{"n_layer": 9, "d_model": 128, "n_head": 2, "d_mlp": 512, "norm_eps": 1e-06, "positions": "rope", "tie_embeddings": false, "lr_mult_o": 1.5, "beta1": 0.95, "warmup_steps": 200, "final_lr_fraction": 0.03, "dataset": "wikipedia_en"}
Each number is 128 + 24 x the weight over its row's rms, rounded and kept within 0 to 255. Layers, rows and columns count from 0. The size above them is the row's rms in percent of the matrix's.

# layer 3 MLP down (transposed), 512x128, rms 0.135, rows 74-126, columns 0-63
size [107 113  99  98 108 102  89 105 106  95  85 122  99  95 100  92 101 111 107  97  89 100 104 107  97 107 109 116 102 103 108  90 104 108 102  95  80 100 101  97 101  91 102  96 106  95 110 103  99 101 102 105  98]
[[121 108 157 108 117 124 123 141 133 100 106 122 144 166 113 167 135 149 120 137 136 118 136  92 147  71 114 116 119 172  87 124 182 103 124 116 160 149 142 140 132 119 141 103 123 109 159 137 107 114 149 125 134 137 131 190 138 111 105 138 104 112 169 122]
 [109 147 153 139 140 145 133 148 134 113 111 145 144 154 145 142 137 128 165 143 103 151  85 182 136 106  97 151 111 154 103 112 126 146 133 141 114 119 163 162  88 136 100 104 142 117  96 171 120 114 138 167 131 134 113 139 198 141 140 102 114 140 135  97]
 [134 107 171 115 118 156 151  70  86  76 177 124 108 141 151 164 115 128 155 149 127  98 141 130 148 120 115 104 117  90 135 162  98 150 171 100 113  98 103 137 106 132 120 173 148  91 140 110 121 153 135 110 179 136 129 101 110 133 124 100 174 107 181 165]
 [151 113 118 112 108 138 113 139 110  99 138 133  98 142 168 115 154 100 111 133 100 134 138  94 141 151  77 121 165 135 104 161 109  82 133 119 116 156  99 167 154 111 116 137 125 113 109 106 159 141 136 133 115 111 172 138 173 108 139 131 139 158 168 110]
 [ 80 139 173 158 132 140 127 126 153 145 118 113  99 123 174 126  92 139  97 129 142 112 140  96 155  94 122 109 152  94 107 108 136 128 114 132 158 142 101 149 115 156 111 150 129 111 177 164 135 126 149 105 149 172 141 133 124 146 143 151 126 100 161 147]
 [148 113 122 146 130  99 110  82 125 128 127 169 117 146 100 159 132  80 168 157 138 147 163  91 170  84 118 158 160 128 120 173 109 140 122 133 105 147 148 138 140 102 136 102 122 118  87 134 120 114 140 169 116 121 116 116  91 126 144 100 105  97 112 163]
 [104 136 152 134  87 134 134 156 183 141 118 132  91 101 139 122 131 145 122 135 141 137 160 127 141  83 129 125  91  82 129 130 133 117 121 128 119 110  78 103 127 139 130 138 130 121 133 132 131 154 125 129  97  91 143 133 101 168 135 127  89 166 105 118]
 [117 122 103 156 144 121 130 105 143 109 131 110 123 122 129  90 116  95 144 154 126 187 110 110 126 118 139 119  93 119 108 114 114 106 122 129 139 141 126 130 161  90 133 136 129 113 185 136 153  75 145 100 133 123 156 152 143 154 140 130 133  98 144  93]
 [150  87 107 145 141  98 176 144 156 171 140 125  92  93 114 106 108 109 170 115 110 136 124 107 114 129 154 190 121 160 138 138 104 186 112  95 144  78 127  72 113 149 129  93  78 136 169  90 149 142 154 116 113 125 144 153  78 157 104 131 115 154  99 116]
 [142 100 122 124 100 123 170 167 137 106 138 131 166 153 152 124 107 135 157 145 102 181 120 104 139 153  73 139 139 143 121 136 136 108 131 101 148 129  91 171 109  99 158 100 109  98 177 105 124 113 120 153 111 123 133 179 154 109 174 143  86  94 121 137]
 [ 96 150  89 117 116 137 109 119 123 146  94 121 117 132 107  95  91 156 145 120 132 137 131 139 147  97  94 188 152 132 118 112 105 147 142 140 134 130 172 141 115 108 116  90 122 117 159  98 112 117 103 146 111 158  74  98 104 138 124  80 139  85 110 127]
 [131 160 131 146 139 174 158 101 127 140 179 104 123 138 101 126 188 121 117 155 106 121 101 162 120 112 162 118  97 141  95  93 164 137 121 132 116 119 127 178 121 161 140 168 123 135 145 119 140 123 117 158 109 135 132  74 134 134 115  92 150 146 119 140]
 [134 149 123 119 146 146 160 123 143 117 115 164 127  84 123 102 142 158 104 113 149 109 141 144 143 123 149 155 133 123 117 156 151 120 143 111 127  92 107 127  87 141 144 123 172 113 166 131 131 135 159 198 190 127 142 118 143 133 150 142 141 159 105 101]
 [147 145 147 123 118  98 129 104 119 170 130 124 176 169 129 178 127  95 119 154 136 131 108 110 106 121 116  93 139 166 112 143 157 125 128 149 125 104 112 140  78 146 120 121 121 155 116 138 146 151 129 132 124 131 137 154 138 127 105  90 129 103 118 126]
 [146 116 121 124 143 111 112 152 142 152 118 145 155 127 140 172 115 158 133 129 122 127 172 110 158 149 153 154 185 161 144  88 118 117 136 113 116 134  87 137 163 138 153 113 114 133 147 128 125 144 102 188 124 137 103 169 147 109 157 132 139 122  93 134]
 [ 84 117 111 140 118 115 139  92 157 122 142 148 114 106 100 118  94 133 137 128 173 132 129  71 158 112 134 164 108 130 109 141 174 130 108 126 133 135 140 149 143 127 131 130 109 178 102 117 111 124 132 119 165 178 137 127 143 144 140 130 124 115 126 127]
 [138 116 151 120 121 115 122 108 144 175 122 190 107 111  77 136  88 162  96 112 160  97 133 133 139 155 136 156 113 127  86  90 182 151 146 151 127 115 127 128 160 131 130 159 153 147 159 158 101 139 119 131 151 156 100 120 122  76  85 123 134 127  94  60]
 [129 131 155 144 134 143 127 112  89 107  96 140 119 138  95 160 156 109 149 113 113 163 138 139 124 149 135 133 161 148 107 156 159 117 135  91 122 120 150 104 113 168 147 184  87 117 164 161 145 149 132 118 188  90 130 138 131 140 106 119 149 122 106  97]
 [138 140  96 117 109 144 102 176 128 118 149 148 131 155 111 123 121 119 112 161 125 119 124 117 108 166 138 120 156 115 158 193 132 120 158 144 131  99 139 146  94 101 170  80 117 147 146 122 122 127  80 124 164  85 136 137 117  87 118 128 132 168 143  96]
 [134 127 120  98 136 113 148 106 148 128 131  94 108 122  82 108 134 150 151 126 171 156 128 131 156 135  82 146 135  90 161 146 152 130 138 131 146 136 142 193 108 127 115 113 137 140 142 107 138 153 123 156 135 174 102  99 104 148 120 187 105 134 143 148]
 [115 119 107 149 127 107 159 133 136 120 124 120 137  97 129 133 103 128 157  99 111  81 120 112 168 138 141 182 130 166 120 129 141 138 151 161 119  78 166 120 117 147 151 110 111 126  96 123 118 130 109 145 111 124 106 140 131 156 138 129 171  93 160 131]
 [144 117 120  92 117 128 124  94 133 136 150 141 121 168 161 123 116 148 125  89 113  99 146 110 134 145 141 116 160 101 129 121 102 155 145 144  89 143 102 119 152  81 108 117 145 106 140 130 134  98 105 111 103 153 185 129 168 147 164 142 110 109 133 122]
 [108 117 104 141 140 129 100 121  86  83 117 111 121  94 134  92 108 164 127 144 162 199 165 146  84 146 113 122 128  74 146 155 150 127 129 145 108 112 122 102 155 131 100 137 121 108  86  67 126 122 129 116 104 101 149 142 128 147 109 120 126 114 112 147]
 [153 148 114 158  75  99 151 131 141 143 190 125 119 144 165 165 123 130 105  96 161 147 127  79 160 102 153 137 151 119 115 145 129 104 138 115 116 149 130  85 154  88 120 146 155 140 123 119 133 155  95  72 117 140 153  82  99  93 133 134 112 143  79  91]
 [118  84  94 137 130 121 138 118 133 104 138  88 131 120  92 100 113 104 129 108 141 158 141 105 120 127 113 146 171 123  98 166 139 123  95 102 165 188 114 133 115 110 108 104 164 177 114 101 114 129 122 103 149 122 125 130  89 168 146 116 124 119 104 145]
 [134 104  92  58 158 121 106 116 141 112 129 109 119 106 140  97 146  93 160 136 152 148 158 130 112 104  82 124 119 122 101  85 136  97 172 101 164 119 143  93 106 113 142 113 110 134 138 113 130  91 115  93 137  93 119 102  89 143 158 140 140 100 165 106]
 [115 115 113 116 146 130 130 161 138 137 112 111 124 133 129  83 115 158 117 128 159  97  74  89 151 113  98 108 147 121  93 129 146 201 137 154  93 142 134  89 169 146 132 136 123 129 122 153 133 150 133 117 126 130  99 119 146  98 115  87 103  84 172 128]
 [142 141 133 127 138 188 169 172 150 118  89 123 147 102 103 101 146 101 119 124 117 143 116 127 132 139 111 139 108 135  92 143  97 131 136 147 136 132 148 105 160 135 126 127 149  98  87 102 115 172 129 158  74 135 105 110 129 151 138 155 136 140 148 133]
 [108 146 101 158 106  97 168 146  75 101 119 140 150 135 147 100 120 120 101 122 107 161 143 142 106 108  86 129 157 118 146 167 158 130 158 152 136  72  94 129 134 152 107 144 161 131 112 137 129 158 117  83 102 130 114 125 162 150 158  95 155 143 131 142]
 [149 102 168 142 137  91 142 134 132 168 113 169  80 135 119 161  89 138 127  93 159 122 105 105 105 136 104 106 142 104 101  70 135 136 126 148  88 124 107 105 151 134 117 113 139 129 123 118 120  99 132 150 125 113 141 127  69 170 108 155 137 108 126 119]
 [180  95 107 127 119 158 138 108 147 150  89 147 160 121 124 139 128 102 149 106 123 110 139 194 139 148 191 131 103 155 105 158 103 137 153 143  81 135 132 165 108 134 137 116 106 138  72 116 107  94 115 166 131  74 155 160 130 139 110 136 126 113 104 170]
 [113 112 156 103 133 137 143 133  98 142 141 150 156  98 138 183 143 132  96 119 148 112 141 154 142 169 143 139 163  89 185 134 126 129 176 132 103 114 117 125 166 106 108 152 121 107 127 150 117 118 118  72 107  77 134 128 108 107 111 146 114 171 103 100]
 [112 120 106 129 135 141 133 144 114 163 107 175 110 122 143 135 116 182 151 117 123 141 136 102 155 136 132 108  86  83 138 125 111 110 129 116 108 150 113 103 126 139 114 139 168 139 110 156 117 115 126  70 124 182 113 119 135 150 115 181 170 153 145 153]
 [145 146  99 138 128 128 101 131 108 141 131  81 131 166 129 160 131 123 135 151 140 104 160 123  79 117  73 135  94  67 142 122 127 103  95 175  96 120 129 126 141  95 121 142 124 130 161 103 132 140 106 127  92 111 143 157 160 168 121 129 147 108 170  76]
 [ 88 119 108 113 124 128 130 143 184  94 142  88 128  61 121 136 126 131 142 116 150 137 139 119 111 114 156 108 101 175 140 152 142 137 164 150 114 156 136 133 135 148 156 139 150 163 159 109 115 139 115  98 137 103 111 123 153 168 105 102  90 148 144 167]
 [135 118 137 108 164  97 162 135 171 123 102 115 172 120 134 103 151 181 135 160 158 135 149 156  87 101 102 132 138 122 131 127 150 158 131 150 130 116 170 139  94 135 133 126 109 155 143 106 139 130  68 155 151 159  90 104 137 137 114 119 136 123 113 165]
 [125 127 176 120 126  84 120 155 163 127  91 135 126 118 125 163 122 111 102 118 127 108 152 112 156 144 149 148  96 125 165 100 103 143  96 127 118 123 151 115 145 128 117 115 132 129 108 138  97 154 146 104 125 110  90 155 143 134 135 120 188 165  98 123]
 [129 110 118 127 116 123 147  98 165 100 103  88 120 103 134 101 113 107 132 141 121 196 159 128 104 127 137  99  90 150 141 120 114 124 123  88 148 142 109 125 142  97 104 144 138 179 155 124 137 135 167 129  98 172 127  90 123 149 155 148  95 147 134 172]
 [120 108 162  97 153 122 125 129 160 132 133 108 148 161  96 112 153 147 115 159 143  67 126  74 123 107 141 156 180  97 138 144  72 103 129 112 166 156 137 157 105 160 109 113 128  98 124 137 134  78 142 101 134 152  90 145 163 119 140 159 126 140 103 158]
 [134 123 128 101  83 130 128 144 148 103 151  82 127 117 141 116  85 135 146 148 123 125 160 116 148 141 118 122 153 124 107 124 106 131 115 126  89 145 166  79 136 105  85 112 125 141 155 129 159 134 130  85 124 114 139 125 106 103 163 152 137 103 135 151]
 [143 133 128 118 138 127 115 122 114 113 131 137 182 119 152 125 106 110 117 118  85 108 113 104 110 128 122 168 151 153 169 105  98 108 138 149 164 120 126 145 128 135 101 140 129 118  63 133  93  95 100 106 156  94 165 150 124 114 128 130 117 141  76 128]
 [137 137 112 136 110 115  95 100 119 130 132 134 159 110 123 122 114 170 170 112 170 115 125  98 149 127 149 107 142 103 145 138 120  82 112 126 135 144 122 132 158 112 140 171 179 116 164  98  73 116  76 138  81 103 134 134 107 116  97 134 167 149 107 149]
 [ 87 152 119 147 123 127 148 146 133 175 113 156 149 134 129  97 110 125 116 126  72  96 146 118 136 117 149  97 146 110 144 129 126  72 107 151 103 117  83  91 153 132 101 106 132 152 135 132 153 137  98 153 182 130  93 138 142 126 160 129 151 147 158 173]
 [ 58 135 107  97 155 139 130 108 109 130 105 103 161  95  92 126 127 102 147 136 125 122 123 103  74 106 126 159 108 126 122 121 146 153 117 128 117 126 164 129  91 102 161 143 151 111 106 138 159 130 122 122  90 144 124 170 181 140 113 132 105 144 144 128]
 [134 149 125 128 152 108 117 121 131 112 126 100 101 131 163 129 124 148 114 105 138  78 147 117 130 110 120 129 125 138 117 131 127 109 130 136 130 131 113 112 140 109 104 151 123 131 154 105  96 102 115  94 141 136 145 111 139  75 137 107 109 178 113 171]
 [120  65  91 146 121 144 120 128 124 128  80 112 127 115 209 143 154 163 104 135 129 113 145 171 138 154 107 197  91  97 135 103 113 136 103 170 115 141 159 119 136 112 101 122 125 115 109 122 148 103 119 103 115 129 138 167 123 150 151 130 104 105  94 136]
 [126 102 141 171 166 150 105 152 104 109 105 162 109  88  97 128 117 160  90 185 112 138 100 138 102 103 131 172 135 125 128 142 161 113 126 108 103 159 130 126 107 148 124 150 130 103 139 106 106 112 159 117 118 136 100 140 116 117  60  78 147 103  88 158]
 [137 168 118 165 128 137 158 134 110  96 114 159 107  70 132 105 134  95 104 164 110 148 150 166 113 102 110 114 146 165 137 157 140 124  81  83 122 125 133  79 130 113 137 150 145 152 122 128 107 122  79 125 152 136 148 117 157 131 143 143 149 110 137 105]
 [ 90 134 138 121 117 131 146 126 101 120 123 123 136  96 108 149 127 102 156 167 181 129 171 119  81 112 146 113 167  92 143 165 154 122 133 109 119 148 163 137 116 192 182 133 127 106  94 132 139 111 109 151 107 107 133 120 124 166 126 126 144 149 112  99]
 [104 170 110 105 125 151 138 117 124 153 125 142 112 106 118 124 130 127 116 108 155 139 134 152  81 149 115 130 147 127 146 185 146 152 144 116 122  86 123 114 126 178 146 143 136 149 167 137 133 134  95  73 105 149 102  86 116 144 111  96 164 151 118 117]
 [126 147 130 137 123 102 101 136 106 101 157 146 123 176 129 123 105 171 147  88 132  96  67 148  98 152 136 174 129 120 131 150 151 199 131 145  95 103 150 117 125 118 126 154  85 137 107 112  94 141 138 135 120 106 137 157 177 165 130  71 104 114 115 102]
 [163 134 149 132 108 138 127  95 170 120 102 115 111 115 144 138 151 110 136 121 138  91 169 106 153 132  92 135 134 168 131 130 119 107 145 152 141 147 177 108 119 135 118  81 152 168 114  95 135 151 171 150  79 165 159 122  98 132 129 102 131 154 110 113]
 [107 113  57 122 126 115 142 109 157 103 155 125 159 129 113 127 120 101 111  89 169 136 131 149  98 130 170 106 135 188 124 132 136 110 102 125 123 100  99 139  85 133 128  91 104 141 131 130 101 136 144 142  86 116 167 174  92 113 130  86 143 109 122 111]]
# layer 3 MLP up, 512x128, rms 0.15, rows 75-126, columns 0-63
size [115  99  95 110 104  88  97 110  99  87 114 101  82 105  88 121 112 107 101  86  96 100 112  98 107  97 113  99 105 110 103 108 103 108  86  86 100 108  99 102  99  98  93 112  89 101  92  92  99 104 106 103]
[[ 99 127 102 114 115  73 105 125 154 142 118 121 159 129 157 163 141 174 129 113 185 131 133 127 143 109  91 144 172 121 120 122 135 160 133 146  92 124 177  88 119 112 132  80 116 124 133 161 135 104 124 136 120  91 104 115 126 128 169 106 138 119 122 123]
 [133 130  95 140 117 143 152 138 129 130  88 161 144 197 156 117 143  98 178 121 122 137 129 133 144 145 146 118 153 141 131 156  88 183 100 109  88 182  96 131 149 107 148 125 118  79 107 119 123 118  99 158 128 120 163  97 148 104 101 158  92 150  93  86]
 [106 107  94 122  94 106 144 111 174 178 101 117 115 108 103  99 115 154 187 132 107 155 137  91 127 118  89 161 126 107  97 133  97 156  90 116 100 144 121  89 102 122 116 115  96 143 114 138 143 163 131  83 147 142 168 145 123 128 117  98 127 134 145 142]
 [134 155 107 149 159 161 129 114 108 116 112 108 117 144 150 141 179 153 117 120 146 135 112 100 149 159 140 128 140 107  58 106 125 171 149  88 119 125 127 134 135 112 162 150 111  82 170 103 128 115 148 142 131 145 120 113  97 117 140 119 129 114 113 100]
 [110 127 132 105 123 168 156 126  94 140 103 146 136 103 129 117 110 157 119 102 142 162 103 107 154  97 119  84 161 162 151 119 121 123 121 140 162 126 122 117 148 140 125 152 134  85 127  97  94 113 119 140 119 146 104 125 127 163 113 133 113 130 114  88]
 [140 110 127 124 147 167 168 110 106 138 144 124 118 128 142 102 124 121 130 160 161 154 103 125  98 104  81 153 186 108 107  46 121 127 156 138 139 123  99  72 135 123 130 160 182  98 126 129 110 133 138 144 135 161 134 135  94 118 130 129 151 169 118 128]
 [135  92 172  85 118 165 124 153 112 127 167 137 124 130 126 112 132 159 115 143 120 107 107 155  98 106  92 147 139 127 139 150 138 167 128 123 155 131 155 121  98 125 147 108  92 136 115 140 123 139 137 117 146 144 128  75 121 100 125 152  91 145  98  68]
 [139 108 127 130 135  98  92 164 132  93 140  74 154 104 118 156 182 148 118 114 119 143 106  98 145  88 156 162 132 158 136  95 134 147 100 102 154  69 120 140 132 107 120 112 126 115 143 117  85 114  91 113 108 134 137 167 132 113  98 163 151 118 139 175]
 [132 107 140 102 145 157 118 149 128 107 105 165 118 146 130 112 155 129 119 120 138 165  97 162  80  75 124 106 128 100 147 133 112 136 111 177 164 137 154 112 139 144 128 115 182 141 108 141 142  91 104 115 139 159 123 139 171 154 127 144 110 119 171 142]
 [170  93 163 147 170 112  96 168 121  96  70 151 121 126 132 148 110 111  90 144 160  99 146  79  76 150 132  80 128 133 114 140 109 139 119 127 186 133 112 169 111  95 108 143  94 150 155 153 157 109 111 128 103 158 139 138 147 162 103  96 126 161 173 121]
 [132 149 142 105 142 114 144  92 109 114 109 148 140 147 102  91 121 172  95 113 152  94 157 135 138 135  85 135 136 128 115 100 114 143 177 101 147 137  96 130 112 130 145 149 150 107 144 114 145  94 147 134 102 178 167  94 168 143  86 112  99 119 153 170]
 [159 177 137 127 106 140 152  97 115 151 108 142 147 122 127  99 141 169 103 102  75 142  67 144 156  78 125 144 112 156 122 138 118 139 132  98 136 165  79 103  98 114 101 133 142 120 141 136 141  95  93 125 129 129 113  99 156 127 139 133 149 161 142 142]
 [ 95 131 126 157  76 161 147 123 139 123 145 141 153 116  89  76 129 113 135 104 148 106 162 157 116 130 154 146 130 122 158 177 174 119  71 111 128 135 131 129 129 138 139 175  68 150 147 139 154 181 153 132 125 110 115 106 135 104 115 131 120 134 150 105]
 [158 147 126 166 107 104 132 132 123 156 114 144 148 134  80 126 120 123 144 122 176 150 121 163 121 117 124 135 143 117 121 160 125 140 113 121  86 156  83 141 143 189 109 137  99 160 105 153 152 118 140 104 143 144 142 127 114 147 138 118 155 115  98 146]
 [127 133 105  76 145 110  93 106 160  60 124 178 129 136 104 121 130 138 136 142 161 104 142  90 116 165 107 121 151 129 127 126 122 142 103 145 139 117  68 110 146 151 145 154 139 145 143 155 138 126 137 124  95 153 153 122 161 124 145 123 136 132 153 107]
 [117 149 142 133 104 122 115 118 101 132 114 148 150  93 117 129 136 140 113 169 148 121 121  97 142  96 180 163 160 161 132 129 145 116  90 188 124 178 111 136 171 122 145 179 130 151 123 120 137  88 123 114 113 123 165  73 149 115  90 130 129 147  91 131]
 [179  62  96 132 102 103 145 135 104 160 139 113 130 111 128  63 112 157 165 139 159 130 120 135 113 153 165 140 114 102 198 136 109 144 107 143 121 131 132 105 122  91 116 156 133  90 104 174 124 140 129 116 100 159 130 121 163  99 140 167 145 125 150 120]
 [139  95  96 128 141 165 123 138 134 134 136 130 107 150  78 156 133 136 126 138 130 112 154 162 113 142 141 144 147 144 187 113 145 113 112 115 127  91 113 164  90 140  93 149 140 152 181 109 143  86  79 122 124 171 125 103 107 128  63 138  99 161  86 107]
 [170 148 131  79  80 180 117 149  97 138 141 128 168 131 108 108 151 130 139  89 104 137  79 159 140 144 135 156 144 121 115 112  97  77 107 156 157  90 123 115 193 126 141  97 156 140  99 159  91 177 118  93 127 145 150 102 139 123 108  96  97 113 136 136]
 [123 100 116 129 130 137 179 105 137 127 158 133 134 134 135 160 151  77 125 102 133 142  99  83 121 176 120 139 147 109 144 136  97 123 141 148 147 132 121 144 167 148 108  78 115 120 160 138 110 108  87 124 157  91 109 124 155 183 143 150 112 132  91 102]
 [ 94 112 107 120  95 125 114 152 121  87 109  98 113 125 143 126 123  78 172 104 107 134  89  98 126 132  97 156 116 146 149 114 155 138 131 116 176 110 110 114 116 128 137 170 138 145 104 133 166  92 144 153 186 113 148  87 125  85 127 114 125 155  95 122]
 [164 111 103 155 104 119 154 110 120 109 133 138 153 138  73 155 128 119 137 134  86  96  92 113 156  72 118 137 124 129 129 109 113 108 103 146 120  94 115 138 129  77 129 107 167  81 123 123 112 150 141 112 129 101 109 107 134 132 101 126 149 137  93 116]
 [148 128 117 147 149  76 164 120 137 117 110 123 111 130 171 141 165 145 132 128 146 148 151  89 135 118 138 199 135 144 121 168  82 135  95 107 107 123 116 136 100 167 114 146 116  95 108 139 143  99 107 121 147 137  99 134 144 115 123 104 123  93 105 125]
 [158 119 114 119 133 119 160 104 103 158 129 142 100 126 185 111 140 145 111 125 160 144  86  81  95 150 105 120 139 122 131 133 129 132 114 172 124 185 101 156  99 111 113 143 129  91 135 120 117 131 141 163 144 156 157 140 138 133 160 149 150 103 110 128]
 [103 149  94 124 149 123 124 102  88 153 108 214  94  93 143 127 129 104 182 149 138 135 114 123 148 112 136 133 128 152 141 139 151 171 107 120  92 129 169 107 132  95 148 135 128 118 139 107 123 213 102 107 133 124 154 136 116 165 125 134 144  70  97 155]
 [125 127 155 147 134 109  87 114 111 118 137 144 166 124 128 126 129 149  90 145 119 147 116 143 163 163 142 131  93 152 108 142 125 172  70 110 136 149 124 142 118 128  99 154 126 136 139 102 181 100 120 109 160 169 117  74 113 125  91 116 166  92 134 115]
 [167 102 130 121 137 117 106  75 126  92 120 110 115 163  83 131 125 138 132 104 132  99 121 131 124 169 138 156 127 121 106 158 140  96 123 154 128 149 177 132 111 112 110 124 166 117 108 169 163  92 135 138 139 167 115 130 150 114 129 122 129  84 137 113]
 [153 104 112 108 124 124 150 149 133 106 125 154 140 148 163 161 115 143 124 136 116 133  84 174 115 100 103 127 119 114 143 135 130  96 112  97 144 104 102 120  95 129 113 104 144  74 176  87 150  87 114 115 166 152 121 124 123  96 127 177 133 149 105 139]
 [113 181 102 139 133 112 114 108  84 125 150 135  93 162 122 118 158 108  98 170  89  83 146 116 139 113 118 117 140 112 163 120 120 143  78 116  79 145 119 112 111 158 109 139 113 103 129 124 112 103 112 160 114 107 102 122 136 130 158 121 133 126  81 137]
 [154 144 153 139 123 148 116 184 111 112 150 141  88 121  96 114 173 134 112 156 126 149 166 134 152 105 134 137 128 138 100  72 130 145 148 118 129 105 152 128 130 143 113 170 119 146 135 132 108 112 123 148  95 120 118 110 114 129 168 124  96 141 137 103]
 [142 147 133 127 120 127 118 162  93 147 103 175 134  97 136 137 120 148 109 105 170 128 124 136 128 128 177 119 153  99 122 100 125 133  93 137  76 135 114  67 141 151 121 134 109 138 132 125  87 126 120  79  82 179 139 139 105 127 113 143  87 101 113  83]
 [143 129 121  80 132 148 132 105 147  80 119 106 135 151 129 142 141 131 106 169 119 124 144  96 183 126 148 113 156 107 150 157 141 167 174 106 130 156 120 139 173 151 124 122 165  98 165 140 130 117 115 120  99 127 162  97 154 111  95  92 103 119 111 108]
 [124 114 162 116 153 198 135 154  99 122 158 122 114 152 132 116 152 107 130 149 159 149 119 109 160 165 189 153  66 134 138 142 119 144 120  93 139 132 147 137 144 132  91 103 152 143 117 135 146 111 151 138 142 109 160 155 138 106 178 127 158 109 105 185]
 [121 141 143 170 154 143 197 122 118  86 138 147 145 130 120 109 188 134 164 148 161 143 181 148  98 146 174 114  85 164  92 152 161 125 123 133 132 124 154 121 128 126 134 146  71 104 155 161 127 121 130 133 147 114 142 124 124 117  95 109 149 111 124 130]
 [125 152  77  98 133 116 112 141 110 133 107 166 123 109 148 137 157 133 115 124 121 173 106 159 125  53 173 108  97 113 173 105 136 149 116 154 123 127 181 106  86 137 110 146 107 110 130 135 139 141 150 102 166 137 134 124 127 139 103 131 122 182 118 128]
 [119 112  87 100 141 156 142 114 122 108 161 117 138 111 152 119 101 135 128  99 146 137 159  98 119 141 136 134 158 196  64 133 123 125 149 105 109  83 117 174 113 134 140 141 139 151 122 152 138 101 125 174 138 130 106 141 148 162 135 126 126 134 153 106]
 [113 133 136 138 126 150 105 140 144  90 115 140 176 128 119 143 143 109 118 116 134 120 151 111 140 178 172 151 147 151 130 150 156 140 115 115 138  95 120 130 135 141 115 145 138 125 148 135 130 110  96  94 163 119 152 105  88 107 108 128 124 169 129  91]
 [109 151 125 115  77 145 133 123 101 120 105 119  72 143 151 127  88 103 161 121 129 119 119 120 136 136 132 119 143  98 155  98 162 137 104 108 145 116 131 134 141 134 138 122 146  97  82 154 121 161 116 152 172 103  93 126 127 110 119 119 152 142 110 102]
 [134  85 130  76 127  97 145 115 116 155 139 113  86 145 105 119 105 156 155 134 107 101 143 160 141 122  99 117 133  78  85 118 127 128  83  88 162  84 125 157  90 110  78 151 142 124 125 116 115 103 176 111 136 121 128 143 101 139 109 148 174 145 163  87]
 [115 116 133 139 140 174  87 105 133  94 148  99  68 159 133 160 133 141 114 145 108 110 131 112 134 129  98  63 147 104 138 141 138 138 154 118 121 152 108 145 102 127  86 141 117 125 139 144 152 155 174 119 131 131  99 152  88 122 125 156 173 126 107 153]
 [133 105  94 147 144 130 114  96 106 151 134 128  77 108 163 138 108 107 127 135 143 154 134 152 107 125 124 162 142 134 103 133 113 139 123  99 149 118 135  85 158 134  85 119  97 122 154 158 163 113  95 157 142 154 102 180 128  97 176 138  61 144  78 129]
 [132 133 144 160 134 115 130 153 119 144 112 144 129 121 107 133 116  86 108 179 131  56 140 122 152 110 108  75 107 160 131 166 117  77 120 126 147  64  81 120 130 120 121 118 164 117 131 106 167 103  95 125 109 134  99 121 151 151 154 147 103 147 157 129]
 [117 144 153 147 102 100  74 128 111 165 117 142 117 141 133  73 154 147 162 127 155 130 141 128 130 102 105 112 158 134 123  60 145 134 137 117 110 114 133 150 155 103 113 158 131 131  98  85 163 138 121 139 105 109  91 113 203 181  99 113 119 148 115 126]
 [153 174 146 109 108 140 139 132 115 161 136 123 101 133  77 171 116 125 155 135 150 145 127 131 153 120  62 108 107 127 157 127 122 148 122 136  79 122 129 137 135 111 105 105 181 106 116 154 146 151 146 121 139 116 137 100 178 147 124 119 100 134 143 118]
 [132 140 129 113  82 110 114 108 144 179  92 119 136 116  85 164 166  98 111 113 111  72  61 148 122 140 149  84 103 119 130 169  95 190 102 142 154 113 161 104 131  96 138 136 111 148 138 117 127 128 154  92 126 161 116 131 114 164 157 125 169 106 150 128]
 [ 96  96 103 134 138 118 105 170 125 154 141 124 143  90 113  85 144 164 116 145 107 101 122 153 133  94 132 105 138 167 105  86 135 139  73 105 105 119 112 151 156 110 118 160 133 156 115 130 147 105 168 104 133 150 123 125 170 106  97 136 162 150 121 116]
 [136 164  83 119 128 157 160 151 173  95 124 119 125 156 148 119 137 152 127 107 153 101 116 149 115  66 144  98 149 134  97 104 110 161 123 107  98 143  89  95 117 119 165 126 122  79 125  88 150 146  80 126 152 126 137 168 142 118 113 145 136 112 107 160]
 [147 160 105 122 153 142 107 115 130 151 102  82 157 151 126  90 173 120  73 136 105 178 121 160 113  88 130 111 158 138 159 115 127 126 133 110 143 156 130 106 157 120  84 111 136 118 137 108 124 120 138 110 141 142 142 124 144 146 135 156 168  84 153 126]
 [136 119 133 119 126 198 110 112 146 177 130 132 111 163 116 139 121 115 156 139  96 136 117  95 168 117  83 137 138 121 119 120 151 133 143  98 141 163 128 168 150 166 133 115 121 129 169 168 127 123 138 131 126 140 106 149 125 105 139 150 139  99 139 125]
 [ 93 112 172 141 114 128 105 166 145 114 170 133 104 117 110 119 163 119  92 133 139 118 115 117 113 147 120 122 154 104 116 117 156  78 111 115 128 126 164 194 133 107 132 151 126  98  95 135 115 147 146 115 126 141 113 149 132 188 100 121 128 127 119 152]
 [120 132 138 117 118 127 122  89 135 117 110 115 122 176 126  99 137 151 150  99 121 167 150  96 130 119 153 137 119 120 109 139 128 119  69 149 148 111 119 136 112 105 116  98 140 115 109 176 157 122 128 148 149 192  71 111 115 125 127  68 155 106 118 150]
 [150 119 170 157  97 118 148 102 121  87 115 154 126 104 130 114 144 110 114 145 129 149 164  92 142 150 149 127 133 140 183 131 123 151 152 165 167 145 104 154  88 183 160 150 115 102 137 167  98 145 113 156 134 122 122 110 184  72 142 131 123 140 123 127]]